From a checkpoint of a small transformer trained on Wikipedia: 9.04M parameters, 244M tokens.
Each number is 500 + 40 x the weight over the matrix's rms, rounded and kept within 0 to 999. Layers, rows and columns count from 0. Numbers have three digits each.

# up: layer 6 MLP up, 1344x224, rms 0.0551, rows 756-815, columns 112-223
# down: layer 6 MLP down (transposed), 1344x224, rms 0.0551, rows 756-815, columns 112-223
up756:570517552558507526438501446478463565504474461530557469571493527490558438487463564414530562520525527491544508525533534492458491503530540477478497450516492516564583519451466548460425515545566554442512505538500495502496479492507518494537535522583532539487488485565518440513485438609542480464542479515511490468494486440462451492507495481471
down756:502551485501455546494522495559522521499492528535457486513444484554452521528474491562483382492538526475495520517519474604528583506502507572519503538514535484416521584509574499581480499421420465479520524519498561541402526518545385517541429429503483440494453479517543499537433511517489517486493444535476503482527505484544522523500506528525
up757:482540542518492491421513504526501515514482474499509528544530461448516421491502522548534543500541485524428476516538496502478505426465494490524473498461494509526463525473469547450513530554494534533428473537488452521494517585468465406545519407512475455516470459481516578443516539537508493486510466525470548487511478458531541498566456574562
down757:480482487455471459446408480509513518503531549487509571539539486486433544540520527510520445550503471479597588522453530502536491488502508548421517481507499514510519497506541454548514497516507526481419444546483629537446490499451436531521473518554528494511524509540514495519488507463452505506528493539584518481466593488456488559537505503478
up758:462481502459510528434580568486499500487461476545552528562479460483510476418536524523508533482505553469482564460519499475505576539485507476543461458435490461450538525459536536583475497484472410421521546501479563576525564506495465485554476468478501571454512492501553456526543450450499513510481514481506486544537481497482471482460605552594
down758:576455503456491487483453491522506468428566472490495463464531441462476506535516517445550489451548466492448517515532491532537501484527526524476499516489575515494519462467544461370535504486480544509489531443558565437514499459522520478515533502468507506533448559495502517478542398517511507513480474511523480461511484463513477488537485508515
up759:493524437480491557578514478528449484578494478480484511425551474551495509522556448484486477507501418519527482540511445557568467474536489469523489487478503526466527509492473462482489515480495499468475552530474514450550544483509459535516426515541538484434482517507463528501505442484486494509497531540555478459533474573469501502571411562521
down759:450497588502490539458432549460524545518463545532570507537463505485542515539540488494488534560479522510468502564554476483445512441539489500547480554487430491490488538505475512498513416493536448521447480489508509491485525492483485487478501520460480539476525588501508470513459502493513431532502483494524480484537478479542495557557499497509
up760:461505494517502539488503472512472468585514494451490508551547484529525507503502553450479467545494468510575534519519467492480479559455616468535476528556441426532496493498517563482494431541543453490573544500538563482538505466551497479450522526488516558508488553474446463541513513528500510524476529484508521495492478517515514455483483482475
down760:471508542510563471483493472616460518550512460462509481479469457487503531484465494461490424436507502540579484430516440514470502488521434568534544553445477541504520485466542471466493534542553502479462522531496519529474519509482447489545488588488530434469449555476486442510549514553483583487496473545542453540405512517548568540464470487563
up761:499527497467513492560445374447450499555561475465492567454512471510472542522546555509550528474480544467502561515451502445548568439491518503509502523478506490524489495513532563557526441537555502486472464419538407475448508504472502525534490607539548574571473511420467506482451477497524477426481594452564557443525534450492580529493499465538
down761:499610491542571542520472428537454500513486473432541501512498469480483543528457463571448501467501531579426426502513437504488459486480542568557497474464563414505617407500499521430573504527508475525427431565541464489465453523531529541617557446484531466511407507563541500505524468441455569456570511491522470485579536519485528457448522436486
up762:539555467531458519580469469465470495519518587560476491492451497483484475484481515546547551460450460491437499535436509456515539473472501486532549558495462560525524502528499543450521551474534458485486484478574437457536510503460443495440570515495388563504467486530560544495508487522541564491547511466526491484479543511448522532481493505517
down762:459536531454548519491572456514489538446511489586448481452494550526481551491501528562408526448457453459507525505513526574524507531523526446476495427461513463598504503484530559473452393489502484463491525515505524522465448443467500467497479518546527540490492523467520502499472453432497427541462492474544481457509488493473504532517452488496
up763:512563485510450543506500451525513465502463487528509568408500532596524463488576546510490496503446454524524528513514443505463449450470504492504494474592458474519480578443479491479512516509475439527442559506456530489519482438491495571540523472582519544502568478500452474439499554496522509577456566486522520483506486509522501514457523500505
down763:551482517510487519442440459553453462541543472477480484481457506531453542496482516488518520509543510491487578523512489519491532481475503532502485449546559513482481571518458500486483518475495495542511497526536489531505447440607495566548543486527501545526511470445560458554506505480503515475565504508492513498548496442536520445449464457456
up764:471501497493498561501440523472507499514569547588419512452466528498489462427503513419513471516517513415532502558521525483480547577484484497533520521541521470467526459516430508496494482540573504471477563592521459465464490477533635492482461469386540510538524499439537490454515418492498526545568610517502491488433541530506501514482483560476
down764:534464467480524520495557567446447516416499516518514521524474468519492522469519474425473493486463530518478493461487543475468461493516526502504540460522438564508520469483484496519429500539559479541487500493553418469557532472561515501497512498546476478515500616556500528432543525477423537513538537465626558542523534490511491539535533427528
up765:480496548452504581485527533426535558551473550522559555579472534494551486554508560490503442471448459472549514463549477584508559515490525460483484506382474439502521553547501467456536516550490437504512453573490509459489499457527406499539501409459482425551528464488489481490458571536515522499435510513510465465427498468551521532523445581480
down765:463593517522426446463534474499466575512420475511507534458466533527468589538466556540446463522470475502496407499518503540485515448468426482522530476503467549546490465530473549528443526512422456589505553473524551547437548454465469535491530504570487508573534473407540532502488571419525565462455530540458543530517519506549490485481457586505
up766:518457455540496477520510511416497492466578485520553476485537494514525460513557410465574371525469517477441514468470476461414522492526499444492537540440417494566591458527462597537472530572506494422516465492526466514482549475583531462516509501510544549502495535445543505462581514559475485417489483442543491500524454416492504522477515518538
down766:456435495504540433435555550492526466509502428408537485497525432450521531486530489444543491524500505444461542531475519476461580501584478519400544503495505493487573520488518480462487505491543550564517441525497476449481481529556529471556530547497467530505546482437562515514447514518526536451498446487538444464458485414502468383541494474436
up767:485563477525516477493509486456491489549498520413524523480528467480533502547487474470522481452495560427520489444540518435482514540548440540501509589461512471408583501419532468496546491503493555506508514467549491541487545531464519477556449492518461455448446478485541532518577528479501525448443495525570522486522474516600510577538537476530
down767:492495490506549527570520430598531522603487502539560533514470518486532475513492503490498513490461451507429501440473511528513499487412539525462492536574585461443517511558488428464416434471510542397484588536540523452473542434542426458494443539471433511507592479505557536455476486500407458559430534446567509499514518502559511537531522473446
up768:493548503512520594456540505489467504558529516508482599496488496581428420445537447534532534519427468518515429520511472525476464542478391439533519467499510516492496409562482514540519575478476475477473512486421509498506443501419521579504486444530559498470477477539523524539508474488494515580480518506465514542484470539532527597539423533526
down768:456559522527461479456469533487511514502537477516551434482509529527443531505573486488491556524478555546534498541490515442547502514502513516565481539456512484529527438499442476484492398453448492468483481500548492564518482438460475454443447469462575541470486464466584546492491436493549464506501524526474528558550499571414472515480508459511
up769:449538499549503497532606503524496499501516475529522530560463431526508429517507516535527548553504432446464463543544483501493594521538455530560500487509521518492456496486521536478532520488553545418489499496463451509531586448511411518532387537515476509427493443468532538495493475453479490425510466512456515454551487415457506490557546467489
down769:493390556499479545515494504519504531536582562542480509442497537456494436433492469486431476468531495495455513534511501549464493548560563574444512457516589490471545497521538510551488535507489449520561491502511507456522503466512561510523467441536491445539496472558491568527497524504538427512461515499598506477506479484471472489490469453476
up770:500448519515498467520540520457439499550460525498439517530499514503488439503489513431421515514487565546474465480581430443542504474461482500479405488462461535479570519482519449510455463528515459479568497561514515555504492537540488485416484472507543505454476546511553524499496522536513497472594488455358492478500481495480527472454495603556
down770:538497485499454477546401481482415536561463569542504554546430462465521545505604535597472498435475489486398513413517441506474464522512482489561464521456542478530440546445465432463497553480466491488481549582512545481447482463522568477518463431547555504477497475463537500491544482485459494549497572464545460547450487543544567520576504444559
up771:523457482510508486406551517512465580517435456545588507483477435581540514513507501509392508471498532476462480551502558526511458534534472464535573520479598484467507550504586509511476514537523572535534538528532486513599473485503487426482408549480500459469525461525491450553463534406521408455478526543567471492438485488592424464382470472507
down771:496503422469520508450563529489480470559582505483508569402502507519495551492504486481463563482436455466436543499468605478548534521499497510528519444495456525501505546503518578454446404619589528511561437506500442443557455544479456511482475464423485498474558549541524577509364524495508495461471422462515449542448537503482427481503485447477
up772:475517526488473540483532537461462469514474522466472525452475507408489445490483471504589505564520503482543557487514486514493481468529470438471555493471448469491582584420516484499544516467420464417512479569498505545461513539419528408533563476546472443437486555426553473521446502493486602507581519510539478546474499576492456509564426514505
down772:442540565476548445577504519462517452507531469464519473490517406467554521517546460455477481488457538488486535488481553542500427501513525523465443539548520552478435517463529539506512565514426450480448520508553504512539449431373480464477483484466504495503508493568582560477486457450520419538488543529533513474456529447502495519482401544503
up773:514511475459460430545443459427566468500428540527560483515489437545490459501597478496471438482514474522522476541501498523563495521474506496553594541557525561467489477479574529468438528501546526537474486498526544545493501522406446480518443501553502494516491473530472521601519475562508475522465509446526435443570449562486598495488487457490
down773:487481524550521535486499481503531459503548528496474578488551504513539551490467531477511522511467543522460451536476575471521537483533516499506530479523447476501592447507473500454520520515404502476482444463482473477497510472427566553494489455502475520512531451537574486524518499513470598500556493476504568518510510507443562577514469514519
up774:507439507494525448578546582494507485498498488478491524510445488483517430496467441452465537509503560478556508522493512435454533547486528465495559421466551559492493548496494432534502493434453516504561569493499488471569538494533511477544493565427460490518570422498496439493458436454522469439514484526499443554555554428466515578525458537494
down774:537537555518535546502572474511546514498458417474454540447530547515526502426494469569514596457453513474486499468473563475477533464538559486467511448517505531572460516573534449426462478463438463491478485544486465507513485486480521514528554554487477487508499513492451487425539548470498520611535450532472475512588543501459514396500551491457
up775:484578506528552520527535543459544611485479483551578561469417510556480578546463469415528486506517528483428553444497472526478546521498487457483518491559481463558492483467502462484535430463531532527540495523521494507486598481558435476515447480455440525504490483474526526533505483487440579557517482520538413437499496476461536605463561494519
down775:487507460435545466571474543535354475560583506446484495519514536501436431504551517504555497483489484579502480534444584426493486487568444464466489602565573543568521522500506465576490473545516520502423581502554550491466506476453508472501524541535544573443513537493530527513486417506494498538548508484456508492511470481528501510463537547526
up776:469498568429494499515468468522439493424485503503511474579512504472486507525441480596513533476565564454542538551486494516560533537372489577476459473470482453474498504494481565460478441497513573495526466448509584480539470528442506482503514475428470479537558455533540496551503478489463464541487470496496431614512517524497539495441437526548
down776:465476466522507552453459559493536490494454535461587500494526475540494483504534543490476522494538475603451451407510555508542528530519522566564537448438493559468453534544547429497485507461493432461490513545482491464494551531518535507494490447485422525500484502535475499520504415404551444525516505541496444426552502466553471570472560490473
up777:484421509487460540461462440554512516431480544532480466486452507473461534522582489475447479517550487515621470552413502546493504507470507505457483559531474489537479459439456464491494463550518526449502528463467418511551496496545513505532488469528536537590502487513506513473536521539470509489498535557520532524488536469542512475469547580463
down777:451523521598543450467482504511547494528586538408442499524514518532547520510528520507512559502524507465465500516554458483452522534459486467509430521516479542465547499531471468488465445524489497489534478515557458461384569540508522505483448439442451498464473540478505496520454472498494537463500508405470470507514535488541504396513464541527
up778:495524559468554470587426491474528483487516503565460542498474447500516531511486508543452540498470528517484468502471504438584500472606500434528469541525425438514534447436528486494624589490451573553496484518521473490525525535442511549489489514535595509483449406496471451488550464455547510473550509604466522509531487426538537543436491540548
down778:471486507509486474552541535507488475455494534482414463511531477516532459557491465514491534441479549575450534448453498460549480478496500504616529508528558497567519435506474452464523478521461561446490583479502479502490361404470534510562537495523547459513530465563488492495485506512507498522481553477476566555482524489514580547455494469537
up779:474474537436502531522510504474497469497523533479511471426474504557455520474465483437524519415558573468520473577515529474517494525497526502502487509510525614509492552572521502441493443564601537494474455506499464544553442551441460507453516456519533522475460556523521477524495534547454440479530491414512480489466495529569509532523429471513
down779:468514475510538510570470452504448555451479495485465513561458512429446506516475428515442406519493441523528567450476441527485465518473542564520535522515511466480531464572474482421495485472458406529481527496534484529390531471499512496501470498522581483506544495561548528491451550426577490493486583511469388480557459494488524570489498494539
up780:573479488530523505421565543479455493560503469440493528520530552515421472445553547511555467521489511489450531436408426504438493452486471490546434482517459509531534550431539502482506548470503562522476476529500537514539503508434508573539470551426450542546494503546524448499521475451535515461435414482500483530515480499460450524475521518603
down780:517481515492409482552500430559506462469503488503477508563539528485493493521535517467484601560500528586502521539507484480487475510476525488491509531481516544558512509475498573509448480495413462483477509479516493448507521503473503472578506522492512599482536516481533594455482504481460487557486510500536556495491522479510446547471459478459
up781:581515424524440475528542547491447467478548460479524522497502515461483535474526543476490525501528501520448502549514451505455489489459532433565446422526546517516501564504501483493495470510520462489457561478527529456540527458488400467465574495597535526460471515503522525479485508503491458470453506525503383474499492497491479515446538481525
down781:463443469543426439561516598505443476513506458562506513541539417523457517560442547469457482447534556538506530541494521454520473500477489519475476508485563477489522489551536468455470449425488431494472556387477502499530493451520507607564486554490460578438484486534496517491490613477480539461498460466439488552529543478475577562529444480452
up782:497415553463485523516561494465580477467496543447505520497480521481488557534468551459531492479534441479537539535420506493464504515493552522449405565517465476564465494470497495523528491479563468522538529484523478461504508568518475440550462455525467465541513520524430515510512498553552508482524470456462532524454567493484434487532478490473
down782:492480475497452425510548428533440504504523444447561488481554433475443461516516510556461524544564506469539484532545480497554567498525489516467562484525478570500476501519440483528493538531401505489525481492484503495502502480474560507458515545429489542450502475537559558477527465470516515498482493469562476485514560529499493492505488448503
up783:485470454484458525487516512460445523530490524523468541476544449567515428605555558508533499525567455606585490438533494558455481469458548511470516432507510447566442406479532541483501525489524468490511514461489405526478495502462525532424471561497499513514530557555549484535492474459416516484511582481469530520600473525539478468534516501435
down783:420447516451520503474487356568508465487451564515523488497492487459515532503523495572501409525522495508469489512487486507534562473494485424569534500454479524489559553519478471545437496477476580470495478479537455480464444463493464534485430623459520477488514492508530435581463506436489515451441531515541532488520511503512526579490495476438
up784:536549482583516526540538441430524557477492433520479535471498497521474554474441505481429529484512488518441453489416455517522460544472455534534480517536417535472581450454560543500499548499516411565546440484512498537578509533521499510564421513442486486497524434441538539518551429494582438522509479522465506478596523538426572495473472526540
down784:554450529467585468516450432538528475487525527500543473502482516453506538538455464474528416500476526455453492499504536449551525468473470526469534486440539537480504478517526549459518454473454418427497483548522515522477533451582531462510520495520554462405512417536432568533487506536488475563484478472492429476485436456448477476543565477431
up785:472505423467479530488457465517422514516530506485545518467478478486534492583433512464589495506435482543552576448469499484443519405492515468468447436500538538451497465562533474506536475550555478417498536533510523454494495567493502526396531523472476489481544467548456510458429498465524415494519488493485470502546476472496555482496484513493
down785:468527519452531537480506469538585510506470539447464507476415473545549478479482435469481544485521477514545464530567509408467494518466455423430584521518537487515525499549452428525586512475526527530501543503532485472530512489493498579517449436495466534476524537458543510517494436474495509546479411528532458485503522528498499480500474459488
up786:525495485552512501526491513470501460536501488534521517456457464487424501554448487588590503442560543593517520510485528473478476481511504455484517475521508550493459548440512442486492512554528499471521477557520523491552506485509455504473467533509534508453526480494470533403515496504496499466539527444497504543513570494582538567477446493463
down786:513496497523557537458429509444534437523526541494549542504521464479499544507525484445467491521517462497435496560459449536459443563472546443474504467541413535495534452519541508543460511483498500443433498533492482482529534519470529496507516529484461574445448580517512523457444530495515530500450543528541508515477523498490509470472563506507
up787:546498542474556452539492430454565558457521465464555478441461494548496399513508539467587504411471521433511505489478453508430517519527486520515554469480564513502535539470479498501477441463519480458574473519488546510498512526542578496488464484478517465481449474453540491490469440516502473482518498482472434562451538512492490476519551513496
down787:556438509492450507479574460475482481481481456495546389537524517509564509521512583420463480546509559510550478490564482523469544529425493540483543502423502503470511428563533466466454584547537434476442537539518505544518492499505475563483494491579535474485511523482536486453487506445500538588503439527482484473460516521409547490504484495484
up788:515504440458493488515538494406474436535487501386480414501451466511563531503470503532519480521475524547536479515500537549432489569498477483495534483501428428508559515491541494436520468579515577555464447464573534527451561478477554495543523475548514442464563545488488478479569469530433456486541458481446478552551565536439523509497481544538
down788:473456533516529529532555501551444474515475489557485509567535516529470535493450495486416432447538517487525499536468537522487511438512529486477544543507500490499474469505482498568490492454457447433533518433496465496542482460501455508484571581502482548464491534464552384446494513523477491497536548421477464520437419488449444438536582476540
up789:533487479486456499474505470438515553453419497449462528526458469487566478482486560496562521454494517529510588507465488539518489506518527555436472458418479573537561544475499462505482553441520468525538445520486438477539515542560521542561508483477509510487437519510494467605477497424566466449529516527540445555518451596534497516482421498482
down789:468502559551506503447448401544482519530528448399489442433459486521417507495533539416548513514479515523484399492505552486464509457515452463561504542532528433525524516502522466545473442560502554515466555543493549488476493505465547486439453496482529441517513423492497514456484546528547571525516467593500512469526497499470502497474551440536
up790:499559459539540523466505510541488536499591497550550490541449547506460527458543501390537452492507574494431517462465453493517484512478572463488510575610445476512548523452535395519563447468485524479513517505486548471522561463503470469516558480501461500541442531443467478531538511487471496514531493461453501374498506508529522575450421415542
down790:513526556480520490518564515435474504608489503478543455502498434448497474517482468492515485495496487503470566576484498544493463535508438475526577396505455551524519532509442473466519544474507502460428435522487521423489498561520501516542493483501492471491511585463437507564476495574500446506490442446566474443503429501516439513455544551473
up791:448463552478448480499555470482510557471526519519468517462425527518526486407553488519439448517504511455484438559509516574516438540563492487404477450516506560485517506557527475419542472506510560551519488553567483561478593487521507537477465552495458561462572485544558410498507467503495474488410481533459492531526439503471499451513430509481
down791:458407524404481487523540461480450489488477498492548448530460544507438424490468594517498563461576542512561512537408460480553513477491564479526509519539479497444506494510423557496514515512524471520420513545435525447447499444511457506532450471523571446513540443479489487510472544476500498494522450530484477488510517487506510492507506491539
up792:498560535512573514520528480498644497529420525435484577481513481513530532577495567517454539537572541469466512513504499548545456509532526503457499531526476541541402450472475452475482504459526487467485429497513426575506523500510514501438487531518458504525485467457492482562521484512532468515450498548547449563519518440428537519515492508521
down792:486486532473525542485459490533454462522535496468472528500509497524464428501525446523567507507529446547558534449590543496560515479433499462506484453419513516482527495509507521570480491505521500498521488548475526454431467528502511451555536489437500527498534571588459533496544497498521501534441463470490540396499443441506426474421496497554
up793:514537575508459447498554489456476469516431544565445462506475535492420558536516535449445544464466562514444539511512475508529422464436470491448485479553488464453474531568492454533542467477441529520481511549483508485492486512576505537478550445519440475484468536420508431526559526489498509443455587515508479454477471527533412531547482480462
down793:493518501490498485480495495445509493436506480521516532480496542443530510502498501461466472558552568500507515443471494468533558518467507519514510550491485512468490500501475454524512526423517485446487487474494488506492471514449458404455482487564584476481481493517576497492473456564474509534454423519401523502523481500545531488489480483491
up794:507569456569509545518530524512544478486521510548476445638550527508451479495537450560528515508497487475559488476522531490425503468486556479520462515544464610413505477558461405520499507508502483487523545592484518547472475470550522547546482412511511455589584486553513441541531447459544481514537473516579443423477451495538535526437479538457
down794:538487429475491482538517515454512461522512431574473484568441515505502496490452513518504488514553539540515532478460482574381435512555491522484542541497503453442391482479620447479438493430451506483428585509509515578469480521537477463524461529518488465511514413501529402469452567494552502531476477473486551452434501478576478407541484499504
up795:422500496444427513368540522464505463586420520497502471567477567502555478501550575479528478402526419490463592472442519561505453447583488508428461455469596503579479436509494457478479487488503449540609488573565523584492564598467480494508511548464545492486603487492515367537505563430465389456428507543568484501518523534535490506527505462524
down795:403450538536519522444465546479572495477418537518449428534452494478499519450572561479533511479503477524485551512518504518496545457582581627400552497476469505526427533502539506515519517531451429456545521524541451589564522488480571524502547484510453561464553519554533439460476494505454420510507542495620537474580555537514444524442486556514
up796:507496554533506571367511451504620510511482540510531477489533501528570503549504436500544523489531478451512562506465576552437518437451535512477467424524559455467532484525518464440514552506499499573522473532519515429484543464496533480530521469524459510472528513549440454515513504476504505515568517436506521453493512536511502486498481427569
down796:446514513499434448594519546479477486508510500458499510594522514403473510515499551477463523497493497500503481502476421436550509503519512522465506493503469556437532487455500559511517461533463434487482449503496538526567518545510478549477462529492510515501487442528506470521497496558485460507504531595466497544525462487484504512447508535434
up797:569542498539524515471523474561507477479507507523588506492504453478499466444448383486537571482426505470508518523453481471517406463473517497455533476432550580478479489493569484460552528485494458526515459450471500491478471509512504486565510510497420466503479464541458421514527505551512581402511458530469507517576489537505533555465472473574
down797:461525504475485516507470453544551450538459568410459496533500448519519537491490548467504528486573519485501479504506515462489508501503473492515475521589536512521550529542495514476478432565526460523468452562499470507522493511509511467527525500510518471491456538554485568482473463431486468509490584484506470583520511462525511546473559448593
up798:521540450475434511526526497529514516532537484547485416527458526476512590487531516530480451486483466558509570448539504516419541459517568540509475497468521491541497560479458511553531476530455542463455522532496522485607508507494530501536485474471479477541572535476477510485512472503488495502512508497449473491517497453527514504527493537448
down798:483467450469492513498478468449519511413515505505447494528542601498528472533534499481469506493519476504475490518552567495502465487447519505469499485556462518534474465532505491517464532472531412493571488428524455504529477510474493475466493494453527545434446457518502441490529502460530443534489509496487535527485420466541541509509554480554
up799:544412504490508485536607546455522483537515528518513548519424487470515468518393487522447541597515528531556496502507441478535503443448564484542500494483525498435445469455555551519455492551476467488508428511507489548503552427531455526501485498436528493463494545458539475492551501553508490536466499471497492482477518514533516488503507449519
down799:458507469545532508506513483510452530522586437489518574476478405421500512498517507504463434537544469417523438490477567488557530488490556547464490490522520500449517443522532493515505457458449461523465524493533516492410492461497574491521563505602456486523500475500446483537496498490463474486507507514528482428487415571477491521486490504534
up800:561522461459493560491475525508585483449519481457516460491536482458542492529489485505540558426497517487533543561502488491513514463503471512501496574491501502578517523494508544463477478443549526474564581518509542514534475532475526434524518491449507489495480479414515505518468446508519512508504540428495539566501493489440522398475583491497
down800:449433471428509549499423532502535549457513468475491514486436529506489448497523566441456489499544456530560550510539493525477559507481555559491434444544552483455429515478458459540487487528519525520514442441439538505460499491531460559500469465486474455538496530522513509487489474531472582479490510502528500544506487506538518497523486550536
up801:474465513522552525467523557476499501483405467547453550494530538502432488452478486540487533540535619548483477428522505531478469482496452452475441442546451438540450500529490514507443594530501566494489525497613469613529588499518522551504428539465442484472413446524502399477537535517597435489436481453473442421466519500484536471481479556539
down801:471527506453490472556580558470519541534510464559459505475510500536519505485480515492435578455458482486521493514459529547561493509512531484542409468520510542563453508528509513497548553466482484528511536455532451553529418562362434496449511486530492472493508552493432477484471516535549532579490454472489525526502496528460544507575511412498
up802:442526475510538532464463471526506417496411507495468495521546527565502591428505465621548491488440493545443429486555447478454423540429481430508423551529517513523473511527419470491486477539505538506495549476413493544500525472593492546490524460540453496465588458551530480492490527555534464513520495473569498501499486491527499444527548540473
down802:533482598457521470525531520541543544431489497487518520506537387463478442540510520492490532481549491534541509511523531475514470525533490509506499461502516562542523497517543475470440547521545485502507496519493482499475540513495480439518466452563477501464498445462470495533463506524548524550452592521497537523562503504508475489503522591511
up803:490502513500567567466459529473505481527554523599519612568434478477538488443528458497478467548397493454478554466463504436479477442522548528473415447523502467452495500541473514505541495550504414482503393482511442522510562443434517509429540534482567512410487535525518590491528485516508516454558488537508470530455467546537548459506503500510
down803:535536554461534530566517512463618544534500462563603553503479486493559495470452438460475421431511434547532467475507513444542512451537491502550433560495532514576477526514546469527541488478532535493533600498511447529484542496469448495423494496529449432468549504508508525450545451513493458523546550512500542434534471500467441472482491468443
up804:522522473552442510480611513511529463530484561544554460518497517578499551534492498458502490535475545479471511575488499563526486473509533493441462498629542447503501515479446504492463383556548588419547506462518503423479467476512506464467518436575502511552482393410467508521505474528469530510496498501426519514565521515426482459466473497509
down804:480467549426553558556454489573448590517454537476498421521500451506513450540492488541501441451543469454453456498498532509502458566477633458523498495503507477433503457392528469530463434486537508539501470464524519490428570462469471530476485472551536538484463563465522512492541536489494516472494474539522520514523498537568456466463499527485
up805:485565450509569536515519489507513452412535490501473491457622521504457524545523480479506545538486483546437463531513498463499500463548492544437481397479457460541457590471493472494426459556508506501547575497495474509480467416441567488450461498467503503489551473466561500458506542525504594496565466451501435463497463525483521478481521507494
down805:474503511473478513561550439490490456506537585510551506529492437455491508496542530482503450506441475488478514615536538408473573494476531534475466461460471499534491505419555518501503519462495429520427471468504563455502457546448514506461429421460431469499439477518552554511501459485523443520519605586531469451524500463442474579486507498516
up806:469472575528509478459483514461540589471537449498569469504413497431480508533560480471547493571536435478494489468468514502471480500524510513449524487505487435517541503508473502464526439490439496481474538538528461507514515437540437507502530475527537502492456505472518490498525479515429466591528498365485494530440481495461434514569500485533
down806:531555515491501547510501511434577427515449491495467538447491492475464472459475450494498516524479481533506428495449492504477472507472476459523499503492549499503539506575539551540424518510507472499569491484486472450574490538509479463490498465506499488473546577512494500498457496508538524486500537564481470457480528520512473551485527572504
up807:529509472463455582502446513455475422469559522504570455521460553499550525544504508429613525501449547517530502430595445430473444492490515508483460576467504558478498516491555405505560509456427486520481575516427517537501482520492513483554467438519491506483518465534486510567539536473593551493503516435493524503497517430581574560515485476561
down807:504495550379537462498569450523423468458433467522520488517525486507519453519552490536425504543492527579388500536523562509429469483490484516458468502567506593534528528434518495508493531463455517558500465503540440522457510428500514545505516512534493515454407527611532523477501410507471498480514522490515523445485495531506466509531485578501
up808:490466460508529498528483423487462516495502517558480526501530525536538516467542586483488566493525482420479473542484486543442536432501527478560511417489484449503547467496454494451531518515483476571507585527497497541516524565547494507507544515492524558438482428503492491587440497540424436451470470471537450515511516497496450480486478432529
down808:526504443506502508416510574517519509459493444409532542510494501494556517575453424558474528508480482483562509462465451487549501559519473510402504551512602545557439532567473467473491476508470504462443509463453480462507479473448487523460518461488486476490512520460475535478552565502564520523511530530389505460459498497451471516488518487525
up809:508533531505397435457534555480474506426520417472521454557539506585510594551528542469521504565521568562509466500475448499483487458440426455457532510492493480487537550438579497545533470548463544441496528474545494494446487479451492540539466501521497498475544521449555537488483495522568486517559503484474526505542504519461494466492437456483
down809:499437474498419512451499583456420505437426490452503541546454592502475505505474498485495506493521541516522532412478509556444494490527464504535509500524472556501512407513480527431560493554493588552557549520453574509395481464476568620539551492571452445478447535520506495475483498547489595543520479507467481559491490546536519537472493483568
up810:466494487510519467541446479488517481560479510552515518483485451502442516486459515525564448494498468511482516519422515519518489532475500477526520491535462527460500532456491528482456408535529370516500469547500555541522458511526554501502613489472535512537460490475363528518455496516451496473473503478486501534505501481514463503595537527491
down810:488483569468516514532512475607434477511587523528516458519552549532479492501506517496562560485496492539516490419516521455481468503498551475471496476452480419532472526519528501444480593477550486471502502486519456485546432469420486479516473523477520487478544496443554558527468496449493546530450519505476503505532498466483510539527450483502
up811:577539467432526508565490436456559435499500558516466496492476435495559505518440455428460536423472527468540443528540515518463538512445451450547536494503412513578537514551504488478453496566478519608532530539475462497488504522434483519514542510482451483411537550543507584459473488513480531462481516517559500543573481508546543544456434492529
down811:513548471534534547457555530464526566460467483378505532546516509508507574504523534456474465540460531527561484522549551550502496449552514560512489440504548488545532512493469567495497499495528491481484505506636549532524478444487473490478446443505510576527460554511524459495571461481518446406501519555482428485485469448445491542510525572533
up812:545457460467439568495487482442532525507495533505456475534504462449530476501490461530519447459523530439448512480517501514415529528524462449455554513534477511514551459509550481508458520486527502549445463452568512509486532506443542455493555521564580480440568528456517479520552537458527504492493484440479415470468410518524467516533498510493
down812:539521515539432565573523493539533466520516487466499461523529436468491549479572470488514499453591554499510496561508486524466523546479470428423557455489479498495528456532564462497515507440466514555453522536521503531495511474530499587491499482461455566498590523455541501557541606455475523556490413500445471498462557576557473567548482552565
up813:509530505514484480470464506513486509535487453388506504535321511446605475426474541459534536526407577485564452548501496511512438531514486493439441433500482427511436481438486464513476483457495469507529457530472485504471489507522528548465484495460530478528511576463463469481505438542558470470497499529525548580486499535558508555439451467544
down813:562459488457491460517487471544500501489439477535574470521493474464432492482435445548485507473497463492517536501518542490504619527473469557515498496556500468495439500489510497474526532473487562480486444501517484499481563550519478543537501482466521566469489439535539531504546451472567503538425545482488446460443463538483510431504475493462
up814:466501508537465562471461472541493491524532572493525551467536457519534518400468491460507445501508477461506447465571521503432522477467503536522450581446457590554497514595486499491513517470515433469536514492531441431473559535504498498443488462593433499499447509499540440485554535489520538508524459478457551535507515509539474496498454485586
down814:474503576481498407539522445406491471501465556466527454545565505530515535547519550526501556484541538445488506407488525481488524486493511506536540486570504465515523481450492544418475505503478466475509438508516530496541579543497493516441547541535477546533430483474537485510510493504534510468488487505453472543427512447481504496525568484495
up815:533473496491529505501491581517491517495494501546504523482488566523515510533490575534464554566450508500474559490557412472543580526393440507461437530483443485516511519481494470505429431480528518496500541494497594566510478535479558487503453521536489517553426455446483470499477442518449566484535444502504542422497525472484484511449465461481
down815:496537503479457488558422467488574460483492474487482575486491498536453513506520484472556470399605518439482494455468506495512445504484556510444456505553512488503542501513462496468510451425459511499495491514441568454536438515490455561517443426484496428466485476556521510556457473556426483514452531503596566564453476532440532522525521464481